Part of a small language model's weights.
Size: 4 heads of 128, MLP 1536 tanh GELU.
Architecture: LayerNorm before each block, learned positions, tied embeddings.
Each number is 128 + 32 x the weight over the matrix's rms, rounded and kept within 0 to 255. Layers, rows and columns count from 0. Numbers have three digits each.

# layer 3 MLP down (transposed), 1536x384, rms 0.021, rows 711-817, columns 192-255
124102043117151172116141111159114131126142145117125135108091148175091100164120143137107122119129143103172146121128131151108118114176171119084125141158172177161129124160180088120134149116171144
087087118125155169152084104159128097095158053146131103169137111177108132182147135149124130191109158100172147160158120109070141149134184142100152098150152133185177123186112097106189167169126154
162146111159136160137115097099134141103130178122134120146156130155138105175156076130112153133066148132107101137099124120113108113135130132121121159118119133127113155149185127127184124135163094
133210050105147175078207071132120179117171130149117110130171156108079139153076080149101141255089158088148108144148139087118091187125133126144091101134111131162093105088071074048137135083112115
083117079098146153082206171154122170116137153094139188132094141207075071129163077093128145166142165102089146171140127170123141119124161086168146096199164176153122091104138103114199223165142162
124212085142190148118168164057115101110094051044110192149143229064175117152035216156131132056138124173201147183113120109114096119106174146166189144178145153145173097188094057128117182128203111
123133131127131121122126125125132128135132134131131138130130116124137136127139123124128120128121131135119139118132135124125129134122124136126128138127132131122126115126124128128120133126122133
060086114125166068134162088131125105154092042155098080094153142163060098135121124074158046133164117131096212184158128145125199174205098211161129159083129152136168097117079162123146062172103040
114099068159176119157230165126112118093146174093107100170179172079065065142138133132202136081104113137070175158121118122094121089125154149050145104086156091125171056121201091121082128185167160
090137050095155155139147128101145123100148130132156149152163149140105119136154119132116145080127180115166126154171095103109087124115163150099147142114095125071148112111156085119086139144124124
141130122130137124154102156138139150136094072088159097169143171170124101088128195138164083100160096094088140172101074191071161176118115052140162073105123151129134081150156085152082183084092098
168113101203203207130194121152126086131135149126123143090171156104046083065122151191107134164104151146160159122133103082102115124081150168076145133154175159128115100138134069096089107127082155
109175096152164109134141094133170167124073173072126084162157123140093133114121162118177137115118081122159163128135136134084116098155120149138158118129111171160113096156143076125120154156132164
112137117128094138174131153169069121121140113099117120133196159095134141138100137110113135061180144156207136166161112154090133124131202144080112159173148146120172060168106107154093212125116148
051102160129157116048105108135125130104112119125117080075072115126090097098113134129135058166161117120096124126185134176056123091103121117153090171155147128139144119146141112126098190180126162
129057153162156187064128163113113146137124151106145073119152109168096104151106154153075089144155108122195183139108161170077087150110166170054093119131103149173132081197152079109134156163121153
158132118142149175116107176065137082138162110099101095117154192147119161141137096194138098081081175141088154133146153121087084116108167137115099104102157095181180056155169110129169122139160156
075126093104156172066141160179073110093141091145136130121136115088079102103128134133130104149134143116186164156095170103130100108109157154131129127164144125154163108191141066146114177152095161
112126069115145186143126156122189084114181129199133093118159147158062119119157155080136109102084168125213163133145115157062076186106183103064130077154149148205125078121103064158131174117153110
165125106107149131119116108066164103134193198120120112126162149167104120151082169151142132189125093128174155151101129086117085112146131126125052116126116137168166095113136091102141175178137115
130131126131120138138138127129135126130130113117125133122134132124126127124125118139130123132124132130126129141123119128128131136135131127133117125116135138118133124132138127136134125133123113
170116165162176125109124149210092098123073139117117108094176174089095131128117217185115140144129144101183108154142127107043050120046109200096187155170173169192158087134126086140146139166173108
066097082150154186127143065132123110132114139141113148141147208119066106181118166187108164154076140095159140153185175154160113119123139124095104132161123165107182146138139069117116203132163129
164110113118086138131142131113133093161123080136123117126166139119147160175132159114137098127175178128136096101129152114063103132102109134109144149174098139115159098149096127169170157163143125
163126122164220119162099141142088116075115073080085131216147129126110141157089167164169124130180130105129139136153160097137129051138081115124128153113121147170138111138067045084101145171079091
089102084204194153185141163109114087142120106129140185107109170158159078121096138153098188128108126118175143176137127101083084102129109176087128094166182153160103117222135072160124203130139123
125132061186154123179147139162139090130105145093132149155155127143140125103136128160141102146139139104162150163127098079125131104132136145124115097141137160098136117139168049138095111124137177
088122103122131163150118157141145069128128112121139127117125118152126126152187111121128120143136142127171148160148139096076151151153210162085116110180143158141156065100111055090176118153143129
104124137201141107167163121106100144172083102130140105131169151130106162132124113154124098097057182116188143167177142203038121089096185160108077142136185135107165116093124064199139187114173134
130129138145125128132119127115122129138120122127127130134120124130122133123117124124125132140122129126134115121131129130124134125138133126139139129116130132127119124125130122134117125120129126
141087142158089187120123160104124167143147105105121062105137139103089095101086169097120164150119142120120162151026122122113061116101054167093164167095144124173121103144113143129143117068107155
170102129200121140123166121143172184158101113117124141136149160173143102137116145241106106175060153156120161171089189167084168116140119123130114112175200158141138148096187097189134238135154216
114141145131129111115166062110129126121106183212135148094148106159095128147157167133156112178123115166073162150086133096135165165151117118173130140154073132115104090155114134108110128082138117
116120187144150094113133111142117163134153122161127102081142109146110151110165072143110171121090130119156069141150115116166150130149135187138114170134134137069145106076049114128099155142142116
141110162136161110128120100120156135123102139058106093122108155093101082102120108073111151171139117159185144148143076109210101160128138148109104121082186125132118129094157182123069112165206141
085157050125098148098112129178105101049113129100141102125115182087171142146108126060105059169135179141145131114180174116124167122187101115169100075129137107115117175144201181137119071147105111
098134107162164189156123151165130093167144169124138133114157144149091130135094176141124186114122150101200161144167125158120087159124183140081106100122128162166145123101130096149156145146137133
113106130146101200114114136153126089126139135102127122131178183215113103121122188185125133098127133088181196159139164143113091115174136135075087143155120175198193096169140078092142161172143118
120170129166148125120139141073117105104101090115122121138121138117110148151059136139110109241109106132120095142166114136097138168171162112164109138147128140041098131083103111115092134137071135
163107113164167204106176150153086103082160098162127122173157156198105116149136127174091088146117142121187168140121156130102096076147164128072076131142110171144155121184157107146126206193096134
111135088156153163134102133089162130123165171119116119140133142175091134139078163138144172142091135139177126121161158101132078137135168127069074090144134131174131107128149069111122148151163161
139155074162222085121161169137105087065136167108125068209183148060045111162172116175187083138117141124108105137124148119112126119205140136009160066105084164112078079104173041122152126190168139
169118093144171196136196153103073125143077180065120142151148169200094141196096150119129105150092158133100211135153130121138124075176130145130151098153146150145055078108103073076139177119153157
143170098189127176126132174105139103154167093135159109116127122133117186137173081121112093092133223129140087110135094100124095137130134161121107044107138146153150119134124072176161140099067132
128106163099150083118075163114134167121124073137128171101165071110145151138148071231115116127117172120143093120158131149122139126114171182087142163093112135180121183162170158184143140156131112
124123093163120161153123124098171111126173149112141132128146140165115133130108163134124138106100159122203176128128122078110085141143164143071073090173158160189171098129096092137127135122180148
154142146165097107140155163090131165075145126165108112102123159156131125126123165148094144080110155106195160183132114149085057137073198195139095142156119160161146072167167175148126148117131121
158122132127074121132168145189170131071158079124186112143136166105112153090096092137157132119149201120079160121120120130119157128168117181102161160108127140123079148098128124141148127159080147
162123093153130132105116122139142072109087119126135115136144111152069110104109181171110119131101135088136151218146121095047078133063186145104153141159129163170114063128130128144069183170154203
111174161137107096127177064189120132089159180129117169152135141163119120122155162074157146136126140103144129138127134113105153086113139117131092119130110131186177131141138097113105184175126106
131090133139112127083104154051089104153152083112131127137118096119051112103123093145129151134034171139159162169109133135083112140098207150098152142108154122196088138139139068136185200184139174
128135118150170137048117142143139119125057083091064097146163223165119102182093175142212144127065217107110087159133171139080118114108079127077181124088078091125155114205157088134123121154041138
113150095145136181148137143127145106135135141115141141138137152181098135147110178159124155131126111119218156160153134103120081138154159144063067071169162161158154102121163125155149152124118157
181137105102133143158139106149138061123188134074137152111169088122159098154177118078093134118163163114180135109130063084104118120068143110066107101153191143184110092171100116125118193131068157
077112091117132136176156151157105105090153147141097107105149159104100126132127127150139139153092148109155142126137139113110128076165151117090102103117141140119107091108172059150196136164136166
163120226186091110126112079038170210152141177107154139132109062119122157101128058137091148120101180095134135134116120118138131194095191128112122145150109151140176118118091158206120104142139121
159115082132183128111106137155144145127092119144085074134076095135118108170118139118175160076097119164134143131106107087153148058139149177142132121117157104154115131096158145097139149115128110
162151082146154157114163126168149098107154151155118194201114188142104129153148127136143054119173151128185145121100109113149139110137100169121129132131105181150157089146170104187088174134122144
134086095137131138168142134130125134141144104075142166118165137128102105138127111105112073138116151090171108133132134136118107155086103125148158101124173148098109162136141105136141182116114136
124127110088153115093128107154094118143112130116122145172094135139125088120129173151150070131150113161101120127174122142109166136120149104150116185099185142163130112134153105138141152163134124
146107116140133166121149154109127109129127139120108143116125142126084119139160193154095161140191174109181137207137132097131106135121154118075082118110166095212118085169160093150145175191140143
165132103149155122139147134157096097117138153100113147158145182146102080119076134149143162115129165089171143175116141133138097139119139128095128129147106143142078120145162092098151156207170159
122139112127123152178127121095121104124147142168104120109220161135080147178148184137119140164144129112146128174137151132104070109120091140101098110103121150103131134098151071151150115137135212
088117147130202169164125154186146125087127147107180139145116122135149039120144199110146085121086119158169130074154130138123140132145078120119170117173162133154071163205179064150211186152119158
144161173146126097143150143106131127083097110131114152098154144192095139129196069134134065090119139107135075094162138149128143106137140105114100124151124127129133113096113148164124136081140121
139135078143137156156135125134149101164173093119134126177161156125100126131137160158128143111143155079175121158127138105107097125174157142083147077169131154179153122132139068072111167143097151
127112139143157129034095063106147123127181124139146077170066166097154110147082157150115097198108126122150123094100108114208128147083073173062093094090149124202134159132099142099140107146162233
127137157105164098129218139185109039112120103105111167127103089131166105164091170091130129162124080156114142083114178114159191126108143076160128136138172140150148140122156154132116164128121065
154123108150134120070109145124149152090093074115106095166102121106084090106163161101156111154127133134091101154119108091112149107134122117120085169105162113131058114167105113166122145161138186
183176087124170150092065131128160119103149107119073118144140147149141147115100135195129090117118134176130160147089121140116083144103150120131092153106145132166095138118110113102120168144148073
106133118130113131117136118154126088136092118151134137167149146085129115158101146121118121135169122106185116126100134134098083122118137106159140139133066147124142114146132120156138164114139121
145100139135178179148103164128101095132131139109122165107191147187102166157121147132131122094112130142218152173148136132127095168120191108062132117118146141169181111150160061156149141181171173
124124130168185148101157178152133142123141121101126095128189166149052105088136227121115112121170093088201150134130108153093056090133132134093080091151167161108153077148184121117108148160102136
120164085106180107158191196148113091103095109141138099189117162064037149086127133047100147117115132146148112143142126146145105123111212123026145126168167138105196104063148097135111178177058138
133115087099091166184153148140124103092140128153167135144141209146122155105122085123082138121116189107156101126159076150080069122101166116094102087184159161097101097165160109143165169147098150
121113056193112203128048155034161086122142071128118098110141073106137132148150117107132144058159135101076066120080109082138078068159096142200096155130143132080142155093175207139140082067135201
070204163113165135162071140115192069119133113122143151167119112170120141136156202149147080160185137087136137121123070118034102076081138096097108089165194194128135063137130110142125110137117085
061150080099095055144177182115168126110146137160145125136135086090106160177140150099117159145080142094180154108140180172116126088114113075071136082124100151188129195107212089089170158109175081
059048099125131125132205125077182162155162107025151194137086124103123086124092099080148148120108162156133191178156177189178143064128118152173176091117122139102128108142154125174151188173164105
140101147153145173095162088188135114076120159093133147112123120173082113122121133151147086042125222098142145163142109099108122103117127128076137112110127166185142150188211097104158188131137129
088119148100127124128146167105128151149137113129145129131146127127134145151101121127115107113136129128142143128111162114134121153156161126129129107143113137132131114142127105111121130142114115
121162117109119085172126203151122174096157112110126090157141104075127160134070135142163095176114124102171130118082141138146105104096162113115141075119099131085130142170207153161122091117161059
106154121142168161135110176128145097175155135137106145128166213178103115115100174107160126114106166131176147173147115126123113129141152115076097119119117116156117080145137071142166149164124149
110193072159103120090165118159141102122170091147100135127101149111127096154080138091212161068132147186162149155098139177173128057076132170073133140139087177189156144155152086146044117181124147
154110179126104129101110099158145106163114132096163142116146107173121153130129044114066126120081170129150104133126100152100125144064153184127119150129108142161110140133113115094159173097121121
091100078082151156167096160065178206230175035156145202090165131199075136069147108053095173105105139131213104128117148159057059150060100093086091183118053133143127094178000092170172140121091098
128149132121189102108114111125111167140180093135098168112088107123094095156124086115123138094149138155149166196073104093156154141083156138122124097090195102144152174154144138134171155102120107
203165116120144105137142130164101125097107077100118086119124157161151104164085160159153083146146146144122108153075118146127106138114101163169143187139125136181121091154112126123122124104154148
177107112163192104085167166168063138101154112178158132100098147161128090159142162150099147138135135075178126152080062164031154201116123177136136172161131185161071100131146099119147222127195110
132148076147135193161082179195194123148145144099120113144148083182117143156104143165097110137117130116159166114098129107125105145124186148079081092165152150164156136133106079131142146121144161
114098078071171159102191162126145091096114126104159153136151163103110080145101045091125124114146167092190157131096163071093097112089154139120133096148129147158146117160143100158132165129112142
151114145130135124066094082126177116097107107112128117123155108074111131161071125145159130122100134137101183114123085085124110144088182152129142146116194143105103116170108131108123087125130154
123098115182122128109111175161099120094030132091159096178141101124137126116125097089139192173121092145138099156125107092095190161132085130128195138122189122182099054142116080151086117084165126
098142107144110157138112118113122102134157130150144118188137122144061097188183151143106113125126150113140153145102137090086066144126140140072105098179138108163171106105112081117146163111101162
087183076139152173147107135176143151092159125138153173167148167134071118163149164137101145111124093128224194135146138082110077094091123141143099099162192147230154087142206023137102155163176129
149205107142104132083204107144133134077124139128167160136119143167152168125147157098128141090124173089157111110121084165110089166093174113174127133130089138158104141120125111157082203109140107
111120097167162141120130135112101159090109108134116074114132138155114135154063101146119126091117132149124140167107195108165140101201170137137140144128158128152167130161166074149127156169136131
095127124176123107095149215172124180152140112134154120128146157101148153117128124143113132089135140121173139184164150133080127126108184125076084081151111177175121114144104075137149173146133112
145164073100152114092183193142071142049131135126150139131160143129204142160121170137139093138100095135129146188101155136098115143171077163075099221171093191178146096200146150161127078150095093
133115077110141164132162080118114125159107113139138145149082171153119127152118147132122142169104170095195122134126163115142101140112163118094117108159172143151126122121141062154139129114123149
176082161156154108160130122095167097114114180145143188129104135154193162079159107128085189012073146136096103114178123174144134137140161108130154174151085138122116148121116132226101178134133040
135153094107164133174150142100176147166181120128163182153146160135111119157123195089104164100132150130181142097199141136105071133124196108068062140162140153134122071133160055154112162140072114
141082128134132113124158114113155089077097148150141123083136075102166128114169117062111071110145134148108134086115061153097157082136135119126150160135116123138077093116111139153100153162118145
115200151103140104103169088229067131145191137102152184135049151165065155066127123117139113146057163149123142135088162125098113118248114184147135132142125147188124146098120064106147173156122107
088107110104186147114141166157111152077152183148113171108122173133110102112147174166127088142146147120168151185109098136136068157161100038108106119130159137202193099150167136112133166089100121
132182133111087085084105159188104170115056153117157065138182175036118140228059136053093058255137145134115189119079146128212055121072192094139191054150130087191075127152149114131115169244125134
156131107145124185124130167117141100145164143157110145161172123158089158123066132123103155117106132131175149185119136104130096121125154149084141135132091146165151104165181090121114158102127140
# layer 3 MLP up, 1536x384, rms 0.0313, rows 712-818, columns 192-255
115146125200144167161089135094113073129153183133080129163154195180142154209109094129109156120096198182151124162098092107143117116122130165075086101110129112101093142168223102129168147142156130
145119080159178195115087108080138134143165177128084099153168172155098119165101093134123152089087175163195167149138149132132108122143144136106079090111147096143144085197200098129190176140176143
113101144139162130150140116137127100136120124126096153153140173130099119146108132096128162097110122134138118118132130098140115160127148102070101056129120109135178078140168052131146239188129106
137118067155180179107105145113118116149135166156117128162127171186105091141132088131117162106124176155176142204181128122115080164098145147101111102123117103161122096178171118072152181152186112
125097082173113183140099137073099126134117188112117105167163175171116111111129083160114127137076164134156219189140112163142112145102135165072075076103115104113103125164192144140157166137141149
137124136136131139129124135143131121111130116122133118122121144134125114132116142115138147124121141117135117138132111121136127137144134113134127110142141126145132145138134129136155121133114122
039126154147177176152074197095147072156159133063094109126159148098078177150048087103130139108115145140124209117048127150208105102189099111058128105135174094196172090179135127179139057210141192
135114080147214162146102095120111163136145169109086120130147200192113126147126077144122156121085140174176114179103094164100072112167151157099085098092109102081150098191187112081168155124172183
104126108186171168189089141090137109137151159118073098154181201153122104152045100147162168094093157187179172157154134099187084146160176128033088093083130088088175108181175119142153161144146132
107117087121205189148121156062081168141177109120103131101167151190121160111081071130087170090087150187162104184131141134146105142110149135097100081090108105100149087135139127165191151134171154
116154109185191198204112138114155127125136167143121099156175197138099138082140107132137116106101136147156199192143064088104140146090156145137085092128118099143112066133092137111143142130156145
098142110163204164156095128067124111147165140093067109127162151148125111119104072121107192082063156190172139196085125139144055163146179142089095100101119106123147117212148090117156133175172161
087155139186180179173091130067086107177168144115098141150193163149135123162095071143087148125098148145167157189154128121125112142131163173108074087094100091118169101154154112104160163168141142
127145110150150185102087088103132126127176160134125124185182182191129152163136093133124118069097160137205198130132102113117061172143129158128076114112121112139110072195140093127147157124188137
138147097155152179128125152139110115148187159187132124157233181199135127129120068154081129100106155144195145177139142103105130146169191146119100104156135112137148084123126107112146145168127105
107126143151158193127078116100172150152175141121118111143178182166110141141120088147110131108085147141181201160132127128150116148150161138102078114114087116105145091181152106138176166150153125
098112086152173197132091110126084133146157178127110181148164188193109101147150061163116112124085166128185137186111126061139098123130123212121094098104171100093130119156179098150164178142127120
119150119155159171150088075101137075149162165134103113125168187186051125115063081151099157117096158138181132145151121095150125164098151144069073079098138100121142122137188094149149144159185100
102173142127153154139127112053145103144158142148088144161166168159073126156060094113139157140117160178165169142152134106159089130137185116082075099111117095146178062149147117151152157151157093
129139126130140126105129127136145123120134137141123123128126122131128131128142145107131140120136128127130139124138147122142124125113130125123140146151113133140117119129123122122106135119130150
151133117205151193117104132124123073147132180177104111092216188207123109108167088148104196098104169144191177175155077097130109131104143172119124118133186091100140073170107134156172147165165157
113167125162142169113106105110117104142153175132107146157143209186152143124112083118076182082066162131161154179129147128114117133163171140146089079137131097136123090137125107143141171183190143
072182110150124180210061136098132071166173167137102133134183193141107097111096090136163179116105170136192139151126136113138075160127154150074104103155110076116175078107161083151155142139164118
135130122141170169137106148107102081125146163139090130123164178161120132150115064107096148086074178178164134191170146124195118171087127144072080104094112099093121113165121120196147120165153116
111132095188159158157087150051139086129115225115102064142208194188123122149151087150118151125074162147150131174124070132129124122113140176103087078090140109097124131159176135134157138117167136
138150102183156185148114127123110137195188147134078116118183167157148063130109073123140154100080154159160123179107122064174107146154173170100090099109112077148116095146192080171165144131137144
079123063165158173145101159118092141128134164131081126123159186170130151147135085162124141132105177131174115167127105095175114119160204153119089104113178104120152114156183137088152160158151098
124135094194183166178087120090149085108138177144115136134197181157105147110114073127129170112072156154180167199096107151125097152128191198124091091111151107124144098146140147153161150190215182
112123095121136131130128127139122116118142134132135132115142133133138135132134119130144115122122118142138139133119131113151115133122118122128118134152130110122143129131123120116146126133127120
124137116136132133141126103110184117125150129129124119148150108141139105171117144142150198053133147086137163124126132095108108156156109170158064135114169129082120102182133107073137171137160120
152185137173163208172067089095159087111139184095123125169180178151122129120128051133095178146102182135148177205113099163118065126123174161071130081126159115136119119161133125126148143147150176
144125146130151153161113138159191160088158170107102129139141123150131138103074111163100137127107108144147133126104121098103071088144120157092123143121112145116117113104113084102139152096160149
139129076135100119135136158124108159118110171108131091126156178090154117133191133089102115092100130152153125140171110126140113154182151130115095129129059119059129126138173109164127107122156128
170117143150126135106147111138159114140131136105125136135164221105169091173133127118166131138133128113120143143162128101152099173156123144094101179152087134110149161136172110140117117129140144
139184113125140152134134171141126103122176122143113056128127129144066109143044121163157139175085140135159123116093147059136126121176123150124133090115100109172105123150093044084141187097120098
111122112145142170176122129146106101125126154139108138127196161179113140132095085149144129096105132138185159167155133147142138132113178132111084102136120109143154102125140110155156190130147134
097133076155124160167086117124150076102161188144085117138163205171121151147134087151113131121104160166185161158142119093167126163127176164113088116130131113102147089153140116163168145125162085
119132123113138123106128082140140151164178161140102149161116148119104157141112139079157135118115132142173127134163091108103116106147120116129137126111097100098172132137129096139133138136133021
119128144223169186109080137125119108149149125156121135110212206216138105148136075138095136122117155149162157166180099146138108129128150178100087081151131113106153084138115136158162194192093098
104126140165139151143123112108116139150157156150124135119158182131116129127084090113120159118102126140197132150174152086160109124118176162083067103126139108141147118117127089151146141157131127
114128114152185188163097142143119128113136136107095142122157199177110159179099075127131159101119178172164124157170118149156073106152151160061100119128108092071145097208191059138163139147147167
107159110170162181152091091123137146137135149119118103150171222145133161130097072128131145105063188157165125162142160113164097170117162146108092091133116091144122118186160123112151182187196142
098159098164150192147056116096125151139187144167094122127155172136122136161103064159103159127104156192168154169122127111171113171151146143086099116129130110098164110154169128175149126131146136
146121111139128133129115136150139107122153136125099196097112105122108130104136123175145130138103143152133102139156155115146183113205181173092168133104160117124084144125140122078149159152154101
108141087177139137157118114106115158155172158130131143126154168168103135123128074110130167074096130149177164156146120108140118129124177152076096093134143116168150086131143092137154114144156161
087150119189161184184115120092108126160138151169092154181207179168146105211098075158120174149078201165170163178110126099106091138162135173097068054104129087151146058117100131129177153137182139
149143111171137152128125087174120140127113111131094192170196161202143130172100106145134114142144142172161196150106117104131120105183165126148061120191109114178136051168108099080105134118142173
150193126174164194126097148063125109151169142157094149115152178186128107101078086140128140104078149167172144183090097094140108160160158185103131140106133114130106128162142101112159163149154090
095131115180170180126096105102086149149134137127070136097158187141104117130079043131099133077074165172170140159139162088160116129123142135112071109100111102080171115160158108113183165175157154
135156062187177209166078110136114150145136163060124129159187174192151107133102082172098141137084172126148129162142127097140097138125145168112050061102143096122104104155149087109160163148179181
088135112132150171148088117061082149119157130131089150108166130176169149103089057162054207069085159167159102210145133174165103139116148141084091145107122090123124099168162140174194167096144139
107141121160172173189119126106114118148146142168102169112156168162143133118135075121135165123099135158187163187145134093147107131106170156081090105131159106132142111115121115167148134145146116
143130100190165179165083147092134120148156153120077120091174193132129108127094083169123116113094171166176153145111138076125094147174156152083097112134128083093122108130178122131145100122136125
123165082173139147136117097119089126124135200140114104139159208208092104127118091131120150096074140148176149147141124124120102122160212154106093093132132108133130099123176112119139127133176163
138127131128141138189133171132126111128159114116112177097097133108104145136154134072136171084091138157128120131062141113120155118102229144149135121134111119109124155110200113182153105147178141
104144066146170158098105090084115134158195146100093130140178158155097160120095072135093166106064170129184167159115156095076095198120166159095032085106149088143135073193162066120179134130134152
117124096206181193154088132085114126134162169177096136160159185137162105125096078163129151120060168188161159169159156103138120105173150144092074091097149086087160107206150126126136172136163113
087176122163195188160102145102104097148173168154090121129171175159119171158116089160161182093089165153179146166146127105162106106131168137091093091097112095107157084134159074119173178151165144
084179129149152191163122159062095118132141129147111155130223163178127132126096064117148166095074177170164152184147130096152119150162170111120104084099107096141211085167140107132163134118134129
146169120208162168170132106107113125108144190141083116162169198171059144123129091120114127126105162184178189181154101084155103148145173131135053112124166097152147074127155142133155115165172111
127137124175150164170123092083094097143130185162103118155181184175148081112094073136140171074078131159176154185200108171142088142129159146085073098117117111121112109192152104181163196110142103
088158115180142173132102147063105137179171118147097206125182165180095100168097091139106147084089177155175168185123119095154130175138172159101098139115120101143157108130115110134163178164143105
146143084148169190130060102139098126157135139120130177140161156197148097117142076137146160113129172169197160156104129149099109143135179169080102101134112098151098064134108119106152101135172157
090145103104155150141115138146155116102113128092090175089117105168112132074092096167142162124119143136170125137119107126170091145102129139122128154133160113182132111119115104168130155132154082
086107109161112168194092107121129116146147149134075119183200179159102159139109075129149154073066123169139137135189137103122096158154167142069075095117107114073166101148195100171172139113121143
140150114137148125126124167123170119139142118099105094144149117116159135156111136153123122122120133139163171121167141182083133116096161116106129112123075133157112102163116088086139153125118148
117116061159147133131133125151207199150105122074129113098104168144116148174132143139146132103115126138139125096157096149123094117164115151114149099131062127117120057132140059026126110141166157
078152146193190200151075122133176144111176193151098128109185181184125164117128086142148143097097177143168161169159118111143055161141132165101071093097158105133155076172110095117143130163160117
109164099171142189157077146085082154146165137131101149093182168183136130121091065144148181114042162142164123179114115127149121154114157164088082096092130115113126097171134094148206161146154138
117168095165150194179090119105132108146171157135087148145176191155110107142091080128139181110093176168208146176126142100130102180125162150098082078112142067128155098164169081126173156156172123
099125124174143191160091119115123081117136177112108177142174168165087097118113090141107171099096130141160152179154110135145064125099182157076092091108180104124151080138145123153146188135131110
081129114166172143227126178129079081148189127176104146136205167189115116148104090128129165154110158158149155185123091144128081134117153178081086131098181093166161082136083099156165142159176126
108167045132173169146136079166082145094131131104127122115160196188083151125118083126118119146092147121212171166129128092137076170171138124125065130106084096117133053184147073109163131128118178
122166098157143207165088119140108128098154169122075139167165162178145150175075051131120128073084185195181112154111128102143121161131177131094090113149113104144116097156180108110155150160160160
167190168100129122131126129142161116079138205131136081070152115129145030066147123181143140138085138133124177191065109132120112127139105171172131150123094134122133131144164150059133106107129157
123153056138159176134093088142104141149117151099101125104179170170098090142085068156125123079091154182159117146133161131132089139138176141084076107097127072143120119143175100113167172125129164
094142111184160173193107133045091117132145121138116114147174164153113127157117075109167172108098173172194179191163102087130109155136153126095094076108139113116199077165169079135148128160199176
044089096164184164176113061128122151185144150104111127152179174192126125177132060134130130107103140143174169155099134145102089113102171109070116088118168111140172145186163145099193171107174123
133145124157146203192079131093103135140181167088045130091195166169123127144084071184092143059082171197165145169095138149156099132135186120071096110098147082127168077134164137133173155123116133
065172088182173164156083125100130122155142164134094126163179162162112142173124062139123166121057200176184163178129155093147097156141177143100098102140132098152162083152167100130175161167172139
147137056124155134138099132165172075136149133123134061167154137162146082112109142179150178119140141117132122129096207139066053128184143172131125129139111107143103145136094109047111110148127111
125152106136162140160110138099122097144135146135097129121177202154097120152109093120142169102095126147162141138143153119153109128126147178051080135129094097135146118170170101151144154142163132
129145128163186183197087117091129116190191140139115159101167172190157119147086069136104168093065146179143128183135150073184124136096138155099115062091059086090156125190124109122181141169153111
128123068138113136108132120151089117158129138157143133171166119127153104102120089122145147104113150093162099126169151164085109128131173134143099150116135136152112141142121131148136178101126125
084138116147126185196125117095164100146157198118110094166213193198057142141136100096120138054068171119161162141098105110072081170116166170104063083156121128164178054130153136123158135114199092
090149122195212202194076144047104086177154131118077147110223174152124132097126031112119181095074175127185175175138113121113116123152146157080082086106133062109147073184123109138168138116181163
106147103171161228134055144102133137146157151158088155125192184146109140139107076121106150114082177152170155179125136117171077127122138141098077101100151099133140100185164117164150152137132141
098151122221191176127061145116143160133130148118092133125188208177169139181112075124110112101093164174174170175148094154128121165098115142074111075129132103146158091167126139119160131157151138
105133091160142174131096199096134116140172137142112166100169160164100158128140079132117133117112155165187150139133128106126132113115216165101110129133143108110172094145144114188127120159133104
090130033178207191153112128119140127142149158130106116160162172214111074144118076176115132095084180169175179187129131065149110148161131151093085050113098095147158088173169121135165162130145170
136153153146097140130131071093096122093153148163115129187185163116099117146111126092094128151120122152140187180146095122152098119187179145141119129115098154114105139162139117109119164149139114
096073101166152137092088145155130142108123163084112124200144201171116073157040096154148110101119142162171183168083138170164036117172137116097117144158156138127096136234133132159106154153139155
116141101174129161145115126131101118159152114177111184100172179170129124152131074188153163137082147150185117151126148093137096142152167150105065071115137096162147109144150105114182149140160115
097150069132149189160077093129107133152190161105129048133167131177133142136130074174108147073103176160172145154122119119161086136168138145096099095116108089141148075126175148113133097115153152
095145117177196187144077123097104145146161171122083137120182155175132125137115071113165166094097173152175136165174112116178093123123141157108077098120128095116146086177133087137162182157155146
128182130174154193149061148076087097142161154158095136139166219132140156168120070125123146108086170179189146162132100156164085136137179168123104105096108086138143103163131108171153156134146127
110157109200152163186109141112146106152150196140118141140191183170131117104123082151118203144093177142173150162155114120134089124129142145076073109124139100146149118113155112085150149171182130
107089165134165132090047134136137165076141103149123084177159158185133161165076119158114128137118135198125159131141169134212102106209106161090129160133147132116098148241159092170142150144160156
117138055157142181146113136115110141139130156103082161136177216175124136122089057122114137077101158167179138194131186133133094130146163143103063110129142100131108124178129111141131148137154153
104156081158115145154134136109101154207153108132130137079139143124133096140136121099118165095145124138142146173147097091137122145094185147101121112121112131117160081146129122159146144109123116
125156081152141175126115089111096140158174148136118165136162194190126115118089067121137150124131170133230130167129148078123094143122163146057096123132118106077184111135125076139147169125152117
109124128125140140134085174127152087120175123135123136139136094120151129150120117150158165157117127142136121139062124099079085123094133162107132156134171110113092144108146132136130130135172106
160182130178130205160110126091110117124155192167119104132213194214145072075080092174131174094085147157168179162111112099115074155136145155115090065115181092146127072149117107128159125101164166
092117078191153166150132139119094127175176183133105106127153213167143127152136106153107111123106146158213183138199147126133129153176152140142047081112128113140134095132162085098147137148166115
162172083104115146099130085143143115136197141147134090135150128153099101089087118179132138167140129140140175104116200115060093110143138114114105135142103130176115116138062078056129176110110100
124126105165148179167100128128112178131141132172102158149212133162071125116096078135124151088105164151192167184168146119133103171159200178079123107135172084129151085128137073147178177144148155
099117110174122156155099106109133127176133173137096131174171154181100119181118068169156118134101168156149172180152116120130140139140135148077076033125134093108108113183177134093154173162139125